Each number is 128 + 32 x the weight over its row's rms, rounded and kept within 0 to 255. Layers, rows and columns count from 0. Numbers have three digits each. The size before them is the row's rms in percent of the matrix's.

# down: layer 6 MLP down (transposed), 1536x192, rms 0.126, rows 195-220, columns 48-95
# up: layer 6 MLP up, 1536x192, rms 0.135, rows 196-221, columns 48-95
down195 102:151161091098122099124079209108192131141096125108148159142077152153099109150147098083102071102134143164129180149130106157127129121105102149110136
up196 095:118066160129078098161108173102101160164171123126123180167151125194112130136113096114140110093106120101182182083130081139146164152168155059112207
down196 091:158144142144141159171120096122143174174151145142124122145114080121137115099141145065156113129123140101111137168122127116168084113115115195091107
up197 113:128128143150149129144145146094155109032136079175077090161116159115135137175128135146125122093190128131205122118202094136107076170145140144106135
down197 111:085100113105182162079047142115182114090154123105104117126160106121160107103101150141176126091155123139062151123137169165148074109128122043126084
up198 093:108165113116159074132130039107173150148105196143177148074166116151189116134131120124129135127155096118137069134126090130082087149128151112135118
down198 099:084128095137128148134148121087133086129154143102129067123168134171090175089145138125109159167076134128180183149119082127169174125105064111132187
up199 090:072096152185136154152194158123072146108089086105149180108139129173122141096128114134148143083097147141164094051082089124089168111139138109108183
down199 106:121126141139128084152105180099188114191138092099124113168150099134147058150090175100161094087117123133114165164088153091113117078101139096142112
up200 092:118071198151195132117156130124178129128107088142165159149158147150168161085147161090107116075143117123171072119154164099104136128124148109128066
down200 096:127141143142145166087159148119146157081175144081117095131153063156143118168113126142130159184119138103137160155103157065086089151086122102193146
up201 102:073115136152180121086132126151144151085092119162132116106179162100162101100123126121132074107133094142176113091113111177123131152115185094118157
down201 100:178116128095171101134149154114113142111147158131165078108061102143121120153187142189192159153140105134160154122133159122138150057077135076121095
up202 094:086155051119160152098155103110201130074169098191133118058044147143117122110139146116182069115147139134155122136154139204100127114127181076108111
down202 090:138133183103119094172127089109121164131101103138148166140132093083132105115111141132173101113157078059177163168104117096145160120104093112149110
up203 083:083066105144199095169155145117154130119082118156109160116151131165094122163217106176096136146151129141147071147161112127105156109098105132097141
down203 085:155115084131121132092128126094143134140127115134098138123169152125160134129102153109131102097084136110139132119148116085109049175158152119158137
up204 101:120186158147060131090119063132163134125083099117143163124132141154148164132151159146104168110155088095172122081184155127005107105120131107139098
down204 103:147067116127110052099103178150058113089120139066131122217142087080079133171102106120155103123146125121103143150101121136122116181094121143133173
up205 101:065148137155106120160091126155130138102071158152131173135131150183145132105132115139121100074124118125171119083123151142140186141076148108127177
down205 098:147086157173116149096149125146070131162187091191143155091121150174093117144105108098103124135088129122105144124115179076148163161110112096117119
up206 099:173124118106094124171129141133121127132087146100093118150131106203155095143147174120082135095121124123133105140139135113107156117152118104111154
down206 108:083129101173167148179121089115101098158155074081119110170114155154093119103138090138074147189096160086177159100166106067095088143130132134094137
up207 086:115086154182096138062146149122089153133113150100160153156137126104183139082132089152100145056116163120097105067060105075153143153098164147109187
down207 087:115112138104124114117147143107096158109091141116063173106149104112095119101154133192169107165137108063146135149107161114109100100120092204135103
up208 106:076125133202124146075109118126169136157190092129073052130114134184154125153102094102139115149164159144164141115171194127088143100079109104096144
down208 098:128147084128155120138127202119054163129127135120111129146174132098101106045111141113144147110091200132162125074144088087201136201146130069095177
up209 110:149098155101150099159167173118122146110108124151168100144152127125171101147111124131057143159104096158154051159084146174112143169095136149111131
down209 115:139079095139084130104180086183103163110115114122222112174164132189112101130126180098081145094181111186134118135122125070078130133089128147132160
up210 099:070110170140120140115117156170127126140194085122140088192066127162118134086125136127180159146112146067164085124106034122151221126121202157143111
down210 101:230139075109140127107154161079111144114108096109085076106160106089147108171150097149159150155153135139117065181143151061102123131152103116085148
up211 104:131077090122107157137126135161139184132127141159085182128108159147120160118139124188108077121112212153136109099169133124096166076139176114140169
down211 103:131094156155091145120194045148214140103100052165144182142078199111126124148163149129124105152083169119162112137183122137121103087151146093093130
up212 106:131106095157164171068105108150180197098122113150175104128114129133111183075109125156140124111166120136195132083068148145177095111053160111072145
down212 102:136162090083108137131099131107144125126155093103090127116107123194143085164112048130143084178124158138134152141133158162085116111184110164112083
up213 113:073161132132103112160098149141118210097105093097118124150166109195128199135158088194128169147138114111128093094185168132123130086137163167120154
down213 112:122225072078136097159066086119102076172125097097152138161131176158148092119113081045208136116159129124193166168144160120125129120134142081118066
up214 101:103112158168157143129169153206101131132098113133131153085126073147116152103141163148121121171170096184116095118138171167083131108127168099117177
down214 093:126103152113144108071166116119128191041101162075163144196152121087145129152116135129161125115121111162085124149151115135167145182126109127128116
up215 087:098206098120092194125152146163085161130127114106097172113076137094172115140150136134129081098103193154137121115088110147165181160128155112063114
down215 085:141094131178111194122168176057159138204131113092148126143171137095142136160111174163127113135132098055148125106129128108182095114072079130097093
up216 103:082142129126158126129147191161115134127147136138147132100133144198113146184117130123178108129157101132131051112145075143100156105067144132130119
down216 103:156094146075096203126180164118135138134210140117150096160111130152076126113151072161115123109134121129086112106123100075119117126094107114141157
up217 111:098102186189086136185119094131114142047100070126134165078154123119169211115160098150123084120133151112133081093219168081077117126113166143138160
down217 109:130200167103092108132122164142159152118178164142106118133126120143164134091066093159154088088125123086152163161116105175133138075127138086172121
up218 104:098132098161151153132099131128093180166136099129154081160075171129094097116159089123196102139192132155090168112149115132162163144143160116087142
down218 099:108134179109136154162122147095114121122112125096137088163114121096172112145160164122158120110122139135147127104168076050143123129194154138130145
up219 115:094118115107099145198131138122117210108062136133139214106134124150160188129155060120124153086153120113168097146085121153117173155138133101158114
down219 120:121158171115170138175152135116111150155090162112146187091100114084127139099176110115131103189081112218164149178131089131152133179146089073180132
up220 098:130079158140200204163134184177123121157152102102138141093100123181111143108142098138130131111150157158154084136113132147148133138157149170157088
down220 088:158110152127147145130136163081185151129137073099158118145084128183143141153076123151171123162116158105165152142109144137138154126166127129111133
up221 106:048099123093096134048104101078110152072099106164103174130057104160149076110146121116104231121118140125161145054175122144094128120165108134138092